Weights of a small transformer language model: rotary positions.
Each number is 128 + 32 x the weight over its row's rms, rounded and kept within 0 to 255. Layers, rows and columns count from 0. Numbers have three digits each. The size before them is the row's rms in percent of the matrix's.

# layer 8 MLP down (transposed), 1024x384, rms 0.112, rows 716-787, columns 64-127
102:149149125124112065133119093158172178121061087159140115141128119090086128075090101131154120103130127086141151155144106095163155101167110076107160140136084108131106141118126064112097131119128133
091:100134157092082099142085169142086092165080105133068099130160138087139092159108184220125131126058086139112160116121133216154159130094132133169118112167131141124087115142110092147142115144146192
102:101075114163184092071167140114114145095115120131149131115157124151102192164103119112085107140105152135082191142146152120136179110158156159159039116086129111126105128167156123145072114146157170
096:102142060130140086155065087136145140171090132105104166134109085116136104129082144135129081156118169129126161178122131087170156085098159143090140117070137117116087083133143128096131173080199148
107:038141098150142099130153177166150103089164105105107119120115164107138119108100180106126090128092124083145075130157115091103144146145100158123140186106128111121143155080145159146120111155150154
088:084119086135168164178137153113096119125109120172119151153116091120177098110140109101134096202143127113109139110101106102142051167172160086146110089137093046111097132172144110149124103138096084
095:142063107162181175128077140105132075100103136151174144156136110105160060111132138158100119153136151124175169099094119175177167125093109108157129102169137160119151097136156146114133079145140123
094:114161107123132169139160078168135117169091146114160101162156104162087100110117150089177137109118121141166061105159087113127121112103110153161104160109105142107148122147104134092135094223145088
106:158119080143119177123096111116087142095100119174091102143110082166171150084148108169122175120155181160099143102140066128169144144088113113116159111158158158136107135128170146095150083118089106
100:098207130118139130080143165208147118081129158121112056107113108165101166143148136142134150182111162174122142130144080141142114100099102113156177078106159140154122156112084166155070168112057066
097:114119086116102108155122144098130132094140143140087110124109122175118218108103108136124129140171110101090093108109177107149163153089082191135155093115151133147152141182114115114151093092116077
113:111063149140134167135205164181165145088114136173129144061154123113063081141116140108137130174145166078177099149178148113096096154091106078104131189137166134110183195083094129143121106115116093
096:177138097106097106091104154103228078141144106119137098161161167097130075113125125093133127151134086125094130091114077032159086121080156073054158157125103127152134118118178127098110120105126130
103:137106177186116117106102118117095163114125065096162104165141127115108149111086162078108125145137110119182057110140123124075093103073140167142104139149116117111165123136086108173189153156103172
097:158140158140128132116089146113132184102110126127161121065096100093103050139108114117153112154117199139167126143152151087154074127168100091151127089076157146166082129169127178115139161113132140
098:107132148102109159200095113082059108114061110109100131148093120160105161166156166087110119085125123152174178101076125121123103093122104126125185136117104122092111121104166168124154168133078085
103:132162146130151184137098129162080140141150158080169122140148075142136157157112137128116071155115116185145079090116133132099129167138109147134142093088140153147185137075164095116146086136092123
102:145088172100131073123122165113156093133109098136132119139146122084176083098096126138144141139141093169173144089108154112152156133146112111121155182156108071131095151127114223093160145081144133
091:152142131174160144170106139106113109165145112140131159108158127192163152186124137114104110170081147162095106140125122128161144053126051090132210170123147126128128173118095127115151114137108126
098:142141064149160166089117117183112141109149100106148088158111090162123102099144114091116173101059113086187182144121117092088105184116166091168163195176090107090144208111098080128088102114139119
103:133138129112169160168165144110184112064164097110118079105102121119102212172108187123131091146149209190109095168167057145150123125147165131090131130168129115159104114108144150180134130141149106
099:166170121167145056146158151152135185093089149184183120144147132126157066117119164150114113147128157149153153112151134151144154099116090148117137125122126153082090128128127099113133115090172151
097:136047108087120096061142137131109081144170130207165117176160156104161126121101142137069104154133109100131113089101087115124145090143155156106093181126130135170077117069100127187159125135132119
101:115127171105114198187060118129127105110156133123133133107094107116130124103119132164107105175098124131142148147138124107144084140147118118176103119107058122147116124092110139161125111185149129
082:158102025108124209121067147132124104131062124087139114151099118141051130107085155118124065127145098132129126102105172117148127142105128119150135105113158121173134063148150139177122103161084122
101:152126114110157167169157069075198109115130106140145117137118106159075151129084174067080133120098128048131134126073082148144146087126127129094125079168101127170127111102133137112101094146111128
103:124112128114086139141119116069097116097100141127152126132110106175138149149133102169129098143145083127113141195072114102161073128157113193097124170110151104165173138194220086121129142103109122
099:162155112083159115147170153142097124156153156107090135115093155093073130148103142176162120134139150076134153075176167147114097115125206081151097091075102143158116126123111147117152122205142144
106:148069157140132165116171101096146155143124184145091123132197127146124150187106110095132150100133140135161126125115053090086133134097160103130100151088207107102157114152164081131092092112123095
103:175111083164138179141171107131107126117145104163107135111143138127077099128148174155113107168109099094115145100085110157089072163127093107074096158075152125126084134139098084146075054139147101
098:130136090115164152136038150189183145131176073131133087105101127139137106199129141094137100112131099133118201146135140157079108157164143070099089080145157115141117108153094082055144157126109130
094:097120134123144165120150113083151139134140134143148086171104066122121105150116152120133131062113136142127200121146169090116070130144150096148152090156105124143143176157176115120110077113177153
105:129118098129153123116125128115145161126117110102089075117118188107132193144121132192099137138149162133104167141147148162061171108125156138151116137132163062202155119056084116123132151118123134
098:131113154089049108126168108103078110108164107138142135101122128140125095151202120114161139111121105119146138093140165110162166156167126099130117145091153117149103153122097136118129139115050147
105:114146116180085117158182106113153160105117162125134083124169128129115145206154106103137146133096154126154068186142142137122115146119095104134098155088153101100164178087143089168142140159084102
107:095186152134139083225125160154163140117133152067080148098101118106107094134117106176115072133156158140109085111059149099120117151177107120107077194149135193161165179143076154082156110171169106
097:141084182133098125150166092108120139124108085150108149114143140146084116176145169166110184111035106107152163094104157116074167142082159133158110167123132126013114166121108131084167131103112145
101:068127102152104081130196093124151051161073065126141095137090107152111098085123108128090145123225123114166084134174123141135063108149118151117098131109151148059127061133108149147121142181102142
106:148113148128086093089124155211149141143124127190149138087134132158124109139109188146081112134108083165136057168129100127103124175109110162181177147166123068188121183060119166103106137140133073
089:128155182103140158082101172180131131160087137134126124162092109130197152095141129104132142150092154151128162115159154129149149178162133148129124120166144154081122162092143088105135095142091151
109:163134115189131153179126058057166084114174129149191135137102104130135145132123168146199160135133178105182109149216138125125130144148169122112163109107124137157174087128084135128144148166112128
101:098106127182156141154214165178128146115110072130133179135074087160135138123147151149138100160127083124143110129108158145141095124185086131137094063139115126171124123091130158063129175148106170
100:120120074074131163121167058132111115120066120128089188107164165184121169113121085100146144148122117113161103099152102150083117176117109145062135128154096091160145139125152071087099145110107131
099:118187137117116109118117069114111111117067130115113040116180112125112124170127100118174128176164135131146146172145118126154144123121095081138070103140094139107156096140149184125096140118089131
105:126119203134155073118120107124180176088093109172116198161094092136083160117161053147106126140116076114118144126179170121157136178155157182134105139098141135149070135156152205118162096128174151
099:144118202088138122098117144118165122104160125141132221130153149110129202089153159118116142099141111155134116171139067115144096076195150098105093133162082124149100149139087124139188110171085113
098:169145102114145107088094060081100116148072147150140095154173089079118097062128144134145094169137099091161139073082173104154187068133091148136110090103133089119112134073130133100115102105081083
100:136087107149121119156127111167164093178094170164055066236160134132152112190100129123113130110100153121128078125150153129123182127132095198095139134151128119133137088150166119148129144103161133
101:153116124162138139142141130133154145113134112107097124090156104158162154140183161152067091117114174114088115077078119135178109111136095107165121034177136117071153113097135113187169188177128160
105:146142106158143175138086127201190104136131167107179114160126146125166148136114162097123121090086166141172173153135160126092160093153186205160154117164152113115160102133114151111129078157136142
098:147108095120134118162125156106070103132167126145135110145090165122133113088120129135183105138123106099074124149102139094156110108129112104144170190099071203132117215196083116074156118132107158
094:100100106162142095103165117107054131138133197115074111124133125141133160169101163119141128141202088136135137127133156100183099113106099129097100109142100104113119122139160177137100180118069159
098:059130116165154066151143145078113181104167103142137104082138101103165086089093128219142146148156130124153047121107149177083124080072122137114162116096204134079136090127116130101160149087118158
109:165130109128142100115095079086143058147142137069144114153104066149124099133129106113092134200142111151153111130145131117166108114138148176174137116170095144169075119103119106117126132156119130
093:107145168102163123154163135106141176153102159155158133102156135143159111153117169078165125110093153123156159139136132164122084148118105129136122058134070148117125160159201158122144123116187117
100:127158134124157117189106163088178108126125079118128154131129110097125092152133110084165092130081069146135159168137134106145133113111208108139107122096159107164095163112137118108117133104140154
098:102140115145130158151091101164170117140130153131181134169129148092103016120110155068119156103075135085177120130113087065141150128129110121106084115200139154116118180103156114102127121071160148
100:096160104175111107112155093171119193146138043155147165127158085190128100114146114133181132190104085118110129151123152107101095154074159115099116106140148044193131108166096116123157120136131101
107:122118118163106128148100094142071111107165142109099124089136129094129155148105167126184121135143135118100156124157126143110206077084162140149182124154124159113159100109127092109109136090084078
095:103082177051128098052118070121075079109100098164149116111098102096121105158172161150220138107146138115106035122185113139129102095094130172134117101088131071126104063160090114128128147128113146
103:076106043087113080101158121095078115136117139111168091183076136136163162083170083172101098102147116139117118151075121158115150086084121147103227116152130149122076131141118107149126171113169141
098:151144174151157114126129133161112075187085127108129117126121109068188122052159142104105128151153178122215145082074142100180106086046091159108137144112088222171166061175111130168086129177078175
100:124092125115193125147160089160141113164084057162136165121171138103174063156140128093167118102128140099079153159247088126138136121148143088134128114100079084213094155137176079157144079119131119
101:089086138110075164123168080112128167154092142123055134102131062165154177114179122106129184042163117149115110071119107141113122143146160119161152098137153123160132124116088180121163122126125044
106:094139110145107148095123109114142124100139155117161134111104189082123129151105153118124061195140111140163143145157120096187097135083155122175218114153130141118100138161092159085093109151173112
102:143147160106160092113150172129151113128096107134148155118121147054141152169130146085088125122155103069048132152173090154140087149167158103083196115127126133099128145126139137142109132127078119
108:147139168096095166136102127147159076116133074118186110148123123153098135110172135128163124146118152117076099132157155137159116085125088139136072117168119202091109121164164098108136144164121148
102:140071080143044151096106121166189118103166108078095148186106127125205115101157155097132124114107127140101103116101153129073171141103111133156208115172043131144133166129163130124166177119166154
105:103127125157148165202107125140097164097140160109102072133121141097158174124124139129087206120134099148109102103117123152112119091162163053130107080154155178138113156103127144184156097124113136
105:116105127162147118191075148102111090102129134109103187153141134130156154152137130084126083177121108119163106096130093131139114182163104165087095128132169142160130090138127145054063088091124105
099:146184166180164121132141102157061156135129134113095079125094119201105154184136131093136114108144126069074133155189096178137178167137154098106159192110041090146140126094143132153122083099096083
095:140160132131076158094160142147113078156089143119141090096114155091113060101008107140228175102078104117189121121149124115101108111168079108116191149106159059090118091201107166125152185102091087
# layer 8 MLP gate, 1024x384, rms 0.114, rows 717-787, columns 64-127
099:131155124065108071137084118128121179060121125139100119136118107089108121146126109132128091111162125086119131125117118167121073081124133068124124124143139060107199159191122119112140120146122164
096:125123200147116132139122116129116050135149119102045124114095152107183130100160130135107120136157142099123182158181132136144109158089098100138147162138122157184081184111097130086159103165120085
097:138119139130078130187117095068084130149111161135077181101120172124123074116123108168118129160126076118078162116109176136142110123150121119070159115086072149153095111094107113098131092116096176
104:151092165122131119097098097119176131112072127118183139126143080104126169148061092123091121136152119166147065182097151102126137097131165091160123089105101152173131079176134067077114082119133151
102:125049127132129071134124068138122118214126131109176095067161123115171112118163125102174145128111151103163084145137100184104162099151080110132147139111104204101207149078162133189106056108138156
096:147121164094100136173130130126155180073134166187114071082137154115094167101112096103105146092135144123117180063137113164103191046107118121124099121129131094102168143060108134093186172168131114
098:135114111134135089139155086107121173183157101166123127126135132139246137112133168186143132102102113084164114136168173158076150107112086114161095174127151128094122151132140103125206150141119102
106:103138095175105064219111135150080076150179128088144153105128149158115126202148152143169136145172148104095129128072159111192180067167116145138085125110094132092132129128090167098124146168084139
095:126128180222113151110093144071175136123068109130149156121149076086161170109083102088117178174156142130123118177172073108140189136150063131154155105153140147088168119095094139117179089165158158
097:157126130154100109167178140189191085179109168126117073120060145067136183171073192175142157138135144162084146149177114117113132074147111073139093120111109061126030151115125168157106162171072152
120:141111132132174188099138163135144163111096137176063146049188039124123100145143184130122135112176106100123121193191117138157103096114129104134064140134101099122187155121119097138183127134073066
103:154092131146152140132154060115181083157126090099174142131137136123087100116069151191145133114149149126137122109110131174090134112113166063080149174152161131134133131164127096188098122122146110
104:107155115119149144146096180114132135126136166152120091123057172106066134076193054146163112119142066134105000142174159106156126139128081107073157073158085097168143116138164060129117110081095136
100:109139184158144098178085155079154171060147118105122141144075083148101066101108150124107101184107091187163119129164131123177106128079114115136090130100149126121156080105132181130130134096113109
098:183074156149124152130146061102132152107082060120092147118078130096095103149118100144131098159147070137109187151127153168141154175136148097181059166115177142210096133080143135145151106157089144
104:114130126123117142111070076079078101160139116136134127158203126183122162112127104139163139212161128109109128087115109135072101129137207098152158120076081123146169144112129077069118164140070110
101:168125117125164090118190165065180099153109101101096144193113103129159122144129064108119073150158101127155179187085151124112164127091112087073105201181157129130156108130103191143206156084125065
095:168181099189150088135158140126142122109082127191180137143171105145170117171133141117123114084154136119094111146120087138130141033086078168136129163166103155144134124041123134082085098066152153
096:132116145180155123119107090171139159113152115136116141076142129074096129139179186078117127140136133091116153156105140096151110140130169148068154104143114170140138120133136088137117133197126102
106:145121120144129139157132111104108171095135108141130129173139119118163160101133123126131125063121164088135141080113137101139134153153178160166141131166152106117147099128124161058180161124077106
103:126144115086127135154131135106094106151063207111120091110132068119126163077055100157139126138120140091114118089112145103125131197059138103165116111131163106123118136117098119121163103154152141
101:168161152146103158080099126050117106110106090105131160130094121154077167172162161198171092118133168083061135139153167115130136148146105111158120146140098074144030129186149114104066187131130137
094:158153144150121150128084170138082132148124112126162154149156177166163081083137152143143140169113118141094083119122149104152144145091140112169177164148139117112121114176118149136139094095129097
094:087132117186117163129117097113137147136064113140132108138128153133105173192106203140178124147133108124129115155132135131084086082090145107118143148121194079182151110107134077126135134126118132
103:116138084190184123150142216170140068153096115165135116092094169130089102194145076168132131092134141078158089112101164140106130184187108142121128132110115064078119119114111144119107089182090109
105:156061076120127093101184153174170119106097131142199096064069142138136114105178133105106154179133141088099167194179174106094130111094112116068146125099117149099122082159172159098113105142171187
096:151128098110102122128171112186124092079112139142129175080128169131135077151152141112165149100123112048103128131120121158089110066134172138118097135095150174147095123066115158122171172135095136
104:140145214131113153095119137134043096189163126170083153125128152032099052115077127092072142083114126127121126095156097154115099054096142112118126170124166106120149144190158060128133096156109173
105:153156178138137116166119132162139094108098083122118153148107068069137134118123113113157182128089146135100142147076117163110079124130138131155196137130139147167125080159121106138117202117219211
099:151157096123127163190081079168151140123155127159118172121208119130164126116115135137189127157091146136107164134117166118121197158112099156109135116145188127119116157099109113146103114152105081
097:114135097125107166090168115140105049115076180123126040112076147188175143093171164108132147116168121117125088116131171085106160127176125104166133168182105065111148176119146168199158106138139111
098:124123125142148143101157102171131147158148089164168094149169171130171107166188131097166109150146089125094184079088134117051155036056169174093157132099100104121068069127119108152084073147120172
103:148156130056092099116157118120097088126125076149149087056115167103113057127170115066142043120127130079127151083094174118151153134130137156122169116102168132133107177126046183138102179150090154
097:116178151131028107159143096111093129060191123119174122075152108110206191113158202160100089112129134058094090097144153213128086070188157133152072134153154092066143131138116123036095161102126165
102:109138071091141154169162163152084135110151146122139092175148060158186073082109062111163093160159127078142085148081063126142146133105155150103192152147131168110067134115142138110170130111160136
106:132142087142084142108154112135140129136021130108165141162118157167162106154129085133108095114167192101046160130129136074146113147114104109128146152156144163151132174141105119166097173171166139
104:171125153142121174121153088150097097118121106165108080123111128117114129189168146127127183129119109099048081099111180118094169148110156132143103132155123070159112147114135099153106128139080222
106:120199110139094137182115082078080050083145117102116154133113151117078089155166160132118160195151097114149153084139135096111167090157154132178111191101096098132059100123134095140163148138118194
096:134099143129107149110155148126096101130155143135062075140121116158096185146147156112146185198168137204163187124101104115118129144152148116148095147162173131119174116163118108061109132137119144
105:110140169158097129162122154159171117056119086096146104174120095129177159155167140141104100157146140086172068058107188087114140159083107159111126063097134103123129112156125163127136144163160123
098:122133057110135141147152167162141114125167141180162099190130127126124119134100140121103175143114081122099094080138110116126098125145098160156098129174178139190072125090097073079120128147107166
100:127093073125117129198140101134124155205117113123103113175123172167105122154115195153100167140171133153157140162110140054172153106117087172119130162148174116071153151086147119083122106101144161
105:216152082113114132084154110089099159142157113109141101120075120121125164123113136100142148153158151114047122185105092085064097136156122156109148075094104101139074107119122106105135152156108121
104:116131105138172113091111098125122062162151129134120133150135116095161155154130136073054099186181189067097143093174158139155163098136158092218167151155126125118136165144082133135104086140076121
095:092113109137158082173133109134149116140152180098127124115019170088176099130113128146136138186137055134156113119131081181090084074126143161128174133111098120119170122139125155136151127133091086
097:124123175116103106193144101143140110155153116158153166109148074079102132095118136115104168099052097110209128082163126128136149146188149059109133160130121097117124116220128137114112101114154109
102:206121109156112189126090130090119116090032153175142144138139061085119115144077100063171180073157144142163167098132083140113120104152073135113127121170156172153142156127068128125117162166153150
094:080132122112123160102099177083105103142120143146167143117114122143114090111079136143164109076129152115155075127069149116129153125115129144171152121107101109171123108121140129158131146138152076
098:151141120138089114132117181111124140131101172120122131156133107143135151104055168103102117080116071139143164129117168133073124120093115124071105056155094117149147110154098114151077132131155129
099:138104144136155117148143105132145153105134163157103150070121143134141135111132158086186118156131180118180128113127107145112112185067168087123123143140091091114162130191106145153144176079172144
096:147091152118144177184138122084159171087076110179134108083111092077130082133093064136138226096086101141118140167123117112160169217203132134198104147079163152122181198115167081159111081155154091
097:069132122033139152189097137104104157129124097059166091100113145152125153132094138227188149107100119107183090145149081117118143101151118149134120094115102147074082106094145060079108129187056171
108:095163151093128124089152129120176064058107047078129070111151122180145139143188120097177157173075094131101152064134071087111153152197081106112121096122132070124096097120117184070115194168119123
094:122083109122109161152134220181086124165085063140101093099128115099158105163130083087133092196186133089127127077089132169107145121119084170134106142061162117207105111145158149101116059087140125
102:092103102120111116088137137109104119138165110123119149145088099107164196051131122146140115116211115119148060154174110147127140131110077125123144157176134098131159128200141207128185152117139099
098:111091109088176161147112069123136141104160053181189078124200092101095063110121125091116138174108156129155134107156090154180173160077093124132104110056168177076100115166110155153117125132147149
102:059107157135163110114081148100074056128146117144138091120147071128122104156131116112107108124125108073164078120160127107125150155080137127130107115135153102111093135163117165092129126150144143
096:097078120130131025108124118115118097024118074114149188122098117092152149121087122106166192058084102141115102106111116176121197133099100163124134105157153156107092194109123106168120144162137124
093:133167117081163114191167157158202178116154142148069159134162176091157136107084086064123128100165116133125112099116186192108127178113139138118176196109139111082120169130157111154116110150139140
099:092134161142161149147101133127129166100153086119128110122108075036120120151086097120089156112057123093141196112167091097168146078139114149111104088138121108060145166121125125162124131105182093
097:105116140076133151127144158113163106110125112092099123119144130174103107123130152133077136107113102107108122168170144148091124174159102162152133182118141107138069137100201135114100132098142189
114:045169142168092132074022120130141159123116150120086096157064133153130172083116120118158099093110116142119084083036151088110124126137111136130108108160100107129113103066100101121156142088129125
098:117155064114127120108167175091128077095071138160128142087136117157101109185149129165106140163154098138126166104139127131131088092159151076099146164115103149123150090136166067218184071126130165
103:096160109135120147143127111081124151160089151053087166081045105134113085146131146129094078179071149114168127119164093164129149168124121190154129141142137145107185181159107209132118106108149178
100:104130107103104086129102124124111163150140074120117173065163139070092174142143155099161129064073105118162105095080125105144073127106136133143164103216114194119127131179086096159143113124128073
103:132123119121173077137142120174176147144161122117061099119093135103129096048094119078151047096124166141127179138113135177133119152132097077166073109127194148125142161190185149155134157155100112
097:163130138121156121126113157138153173104160138172160166144189140149150133132159128166131166099175160134157085161142131142128187177098172112085182115122104098106124148107105090102093149166120192
101:195130113113091089084082123077146162128137141114131112166060115111136079115135124190121070145202091116114078147087139140076121101127173160191133157096139171079151200106147129153086124104131160
101:135021197103165122120098163078145182129149159166092139201120132071157117093134168060122114085084114158094100089138097160118120128054127119161101191170138090133128130143141120205102120066142102
096:167071135120103063185168084137189127092151109157098038157116109089165127114130084080107093124107154120155135122112186139084178102155124151112160203143117081199164144162116157163169133105145080
098:082167156123095145176133114122152108063084131155082119154125091179162157112144075147118144117152155114125156123155101138169138109136177114061094114174175114099139142140142153090161093128136126
# layer 8 MLP up, 1024x384, rms 0.119, rows 717-787, columns 64-127
095:112159096158104174105133124084177084133104109098106117141081207104106171067149169090075067133133088092098148125078124144094104164107090176105180099175157176092114107114144160107091138171123085
095:072109150103172154121152153126122141193085090134175119141133120116116094163060069168164119145117119136135139153084122096128162121136179148144133148137163161105124119169087141095110119089146130
098:160068128146105128115126162133133100116139032137147073060152147074124139126176129120103113140179111106077199113095128109159083153091109141106131145130133149184138130131179122103204102155141081
101:117055077076135130130112120164111093216105174088161140113122171107155158098092118119101116098100179091128093166058175127145154162133181075045136098217113152183081147101132158091095113147161124
096:144131154069203155135211118118135136136178118139132142078140117083110168172155177137116137138105139118072164124120125152117115120159091112080110123106088203136137135117133126127180109126164154
098:134108220083097122115118117157172166112117129158146084116120109136078219123130148079090087133127103082125171102137143147138046178153161125154149169122078107129124131108132156205143149070110158
099:094141184122152098167141130093104166153195129139113112113084144095177126151182151115122133164131106109130086115144141075086169138137157144104091075130113141120102121173165093211102106139118147
103:133122113141175158127155094080170173135090143115177231134100116171092075124166114124145102103082150175127171110136044177105111159120130126169133167068098146177101140158065096143139147111129122
101:162125087135114123219117162064143141096137127164089148180122105115101124116117088121170094161124144121093155132168098141142123153221098144123144159153124129120136100123123138098166104213136087
100:071089140121121096126130038166166112146151158106111140128064073128167188142160146153062144133109107177169173145146097079104125095143131089127090158109077141125112103140140108142143157109124135
097:109070176155175196083168192124151167080124085139089142054156106060155090122107162178124143143211143091114137191163158126137130092161114129176105164107092129153149130116146134126180141052125077
097:079121102151095191119103146155087187142103100131076144072168179102138091089121107116133181134167082135146133038119182092144163113106182180142136104100133109159148128107105111131118105145121108
100:145167157088136188125125123115105116076103237122108182147076105156085127074112092079178120131155112211134137123136159100105095140147124068099109154147086121139124181143086135106059228116118150
101:137101130114124091100149129143110117088133128115158074159163065113183197128176217128086122134182142154143109120094083124090147097097208088114182162072116120113139134096128147114110137124151134
111:119114193115099127123124200114119148141176177185113097113187121067124165112103148167124161150155110128072149153137065179124137133153195172092164131132140176154166157192071058125081123178144066
103:185169108158123085179151138126138073096129119184165128112183124186164101121135158081124091098138138156114168082092128153149168127175137127126109137114132150108157128172108137136159090102140151
104:113181138129147158157128099107150135130152113104169122083121161170123089078133181129079118151131100171141150139128145084126174134152173123164182071093169126083115107162103067134091087143125099
096:099115146123120121112130095136120156109102196110113071150108137130124080141129120180094091080112084082182152121142124136053100173156181094115079187106126089146084087097191156158159148153146162
100:135164167113123153188132096132158118164097140195094123110086105152188202168129073147051103144175140081104100160165167108130150143164069139118184115103196112116118101160164160098114168146138182
105:135137094114116048075162110166099113174186120096135157128120185162072116128096134120171104126103070124123121119142116123114109074128080134207087141160123074149117134119111109157162130101103151
103:099124159197142055125142105149106172060132179140164102208108071143157172185132141100114115089148107134138100155162103127081124115107136132136113100118094135166074099140177130116230135114151069
105:168123112125186138142093153185108133139110117206134138117160131167116169163109113128137145165086081164116153115100146102157167120160115099147104086143160148101211177122063089171164095138141143
098:162044142146067144131135164114162133101135155125117127098096133132094129118123142093116131080133123097152149078119124178149055149077053131112187101147156105119153099065093128103134149098081148
097:130123118147113201172098130135128082125063095163147190126129178115070135092123198108147145148139066056158130123131142133123074065112118168147127135140186135101158084146128119073089101076099136
104:127107103164126197121173127094112147125176083133110145130132127137150100083094150090126142119121089107147161138102159085185126129059193090138130112142247129140164127174075112107184083107149128
098:222128163172117113113118120130122073136107106141119180116153118159172096103136108144141090122079122121150072120119145135159133086141173080111181090077131129118116125190133119143178132162120091
101:125141067133130147060170133099128123148151132184126116146081181114135122114176096084116071159118138136141108142079119092139175068215144166159107138090164165176135116110188143105183158132155164
107:108121134126122190143116154114125134111077118128084148113140125108084139105074106158168070161115151148134159156178091110174133048164113099186120175095135124111182135129068108147151163158102125
102:062061119068140185142113126162144189128119197070159180101182147130111111133099078079125119165140152090138131134128153204103157116108102107084093146151140143079153122075129127162104098133064043
101:138106160103123105090144108107163086186112127095174185151159099073098102089113174191168179083108167118183145125138152127128092118160151135112190102131146118094157191097153069089196133196178124
094:114132098159166144096167112162155172121111079156110064073116162126145158083115115144161114123159147108145061089126133145107119079181074109175141126149123124135132132128115084114144138127112139
099:116151116120165143183121107169084123075141111140126179115244105140166108140135154000123156117126078109149111069127143137129137138088150135126132188150116139103153093132115083114101085119129107
100:109099104147167108140088133149105149075158126080122152165152091184151116067101126129088137056093082133130114084166124128120154199121160139171156083137130132130128065110055087120165145113091119
093:192144132126156097081080164068122094110101142091091114078096096161142094127139107122139136103205071123134080116134156122116117203124152108101140097075124146113139085144102143153110050127157143
107:113150133165093107104145135116119109070061129077135093172150213089090198137087149096116159135137133105112147099077136125128108131118158111134170150161118161133119088138159151084106091168145126
100:067127092136152097120046123121181082139063080169121151092121129140143127108113083086156106122118110155097102073174140153163171136141147154132124107203114136135073146117151158111062152128079192
100:077136181108108106112185169095135143154144127138101181121168121105135218143096144082155108124092143144079125157164089141109079181121111130119124097090128029147193132061120097113117124111143142
104:141114143053135076128138123180158129138155087065096149152158130146106070148127173076131148133105066169090136103159068163147139124157164104129170102170114136139136142063110157119179149138116098
095:136119123055095150145173129083139108086168124134136171159132176110143148137119124196173134109079100116088075111084118053063097124094169069132122153145163133114125153126180123168141176130180175
105:112109144108119078141096107130133108126111174159169156200108100127181085111152166128100156136114174174135172147092162119113154147134117121130106101130089113097148126121122129099135105131080163
099:157131098131177122128151122130060173133135102115117087129152157161158121153092073104083150107178106122108105127197111084168141154143167087135166118149129206115112138131127105156116118102086161
099:199103172095127140094129123125112140129110167143165101157074174126110133136122106119160138099145115197094113166121119074135222067115071148120143041173164200103154088163128134109135119098124090
099:157207112136072123079084053128152134070114148081157106174109178173211110130148104127114130174146136133161102153130151098052124052085171145076149071061123141213063113138109182182122063105204131
100:140108149122129103166108125161138135127126118121123113159076117138132065099146115121130119102128122098134112172074208182111108107041082104092103105124144099131163156148106121133135134134109191
091:092070142163098094145181112142160112101125127194030146112133131140185093118121076130151184148216127151152102132116157113172104103137072143154132176173098151123173063033116106071098096157102121
095:121150145087132092111193160176101129140119121120138175140117127122111162167086093117129109094139185165110174220133118149128096119136105077155084116119131109165136143086078136138149170197158134
096:130092136107134172146115176167121075082018135181125146141143137092179136125126123077130141121123145155125147150125115105106123125173173109115128139146088134120132168127106110154136150151149103
101:085155136103172086125127109145112156127148130134101110139112140094147116077152093059122177188146157149119144086078141194123147115098071134124122139174147115176069167124113181112081141062065140
107:183091098100115139177144161144134096102125114148165117102124115110114153086178159125134147156126073116122104151202149142114113113106101107169132107149146110123154077152080127017115055104139147
094:152108063110137111141189103150135103166051124105119086094144082056133099140109148135084113090133147120173099143150104145149160161192188132085142141124192094149138103127098200174105136132107136
099:124072201107099080135095166081128162173098114143135095117117103068168115125109211063073162115119104082141122155166151131148117135174128110080156147199103117133116128106092160150130119115157164
098:194152108095107141121148084129138147162063098106099120151173184087072128148198173095181148139149120146127167123101169127158108131197183138148141182068079107129060115121136102157131121150112143
102:175130184178140094146105110117123197149134147086129173178084100099078119138101137108091146101234157171151086142132145150105071110135127142141129138162153148112125135147150131103106119143153087
096:057135096123097156217135068122100086139116135083186152109108125113164178147137098123137102105167119133102139142192166157130059089096207136144069177130157097146110128107174096118153120171107102
104:127136112080185126114136058142094123105152136154090106139135148147176105171136194100130167099115169095133085144097119150125115141121132194161140133105129116110162188111155164139104096116130152
101:134147134113099120086132152150112153140127118038122142131135125156107104116086122108136094095146146121060131160100082139070081155134107156159143088125097136108111120092134122145139137084106136
099:107171141083085108074119118145170125190131178127112101131102152102122122095115187130177134122112141086165133142094137170092162072101157088100123148134081101139064147099107148121163120128128148
096:109211136104124093127104152143200105170126133116155099130163132117089119156185147138153131124114114196205147070143115105154101125129156152076145149087107097093147100141071106164153153145169128
093:134121085126140055175141187134165167149085149179102100160084160150110115099133106157128106093123161155151132125103083137112177177145120152056104168158132127127195147098105125145115080141070140
085:119097140114080146127089136126108093099143148213122112175100095052129102146082130166166152096123167130125181164150094092155156102103049156128061159143126062107161093102121128168081135181154159
101:085104097201126100126139161059132115105091089105133119088080149157093158135052148095129134078163114114118145136117073208085096151173111138192142148134173148168056127108131133131129146124111100
109:029151107130171114138134097120136133154116115146134053031137154148165129125133134126084174073130155102105170105084142248141141120107165132161070159169110217101149162046169176157106126146122130
100:129177056130109109156049125142109107061125159155182138110110113185101163164097127177080146146128104161098169124108112137126146111176152160107174131134167167144096171146118088152083128130126211
107:122217101157125170163108191097113143097131127117140135101125139157147169110140104121065140117107154165123151139140118146100147095049119152098122161128138187087135105109123123134086092100138113
099:164086133118084133196174158115111151152134210144045147170126112160131146095069132151101167164176115156135176111103157137073115142170162120139123135092188050130151113108138158150129108078167042
109:141168101101132140105177078177163148118107108122112110159118162093142120120095136138216144096109077125100060147134096135157159141110121087118097097146062136108122142178152139184112106063056126
098:160100126088139118144148123108130113183141145188155090104172082129105149071154126110180121173147117167123142166126128086152095121159141121109124095137150166113110150146095143045138115105134163
099:117136089090130172171140138110120091162125064094148114089106133103133126125154098156117102132152133144124124162183116145140076088104125111115115132091131125129091153107133168085093178107103148
100:154154163156165158175138086155134149137138115060136116151183198104119162126060114124208137117099130089097165090151150159103134075102112130105160135121108133119152127117091065100103103093097090
096:109135111128086096073156163194122108113148123153126122168117137160050172136125114124149109079172114130097114064134162184099155142138150153214112110199137181117186179113104144162148145190106145
097:129110157148088119160147132138125139060167106136085136135173157100130156100229057136114140066129135113123129102121169108099163146116142160083054184180113057169153116143188147148149123185102093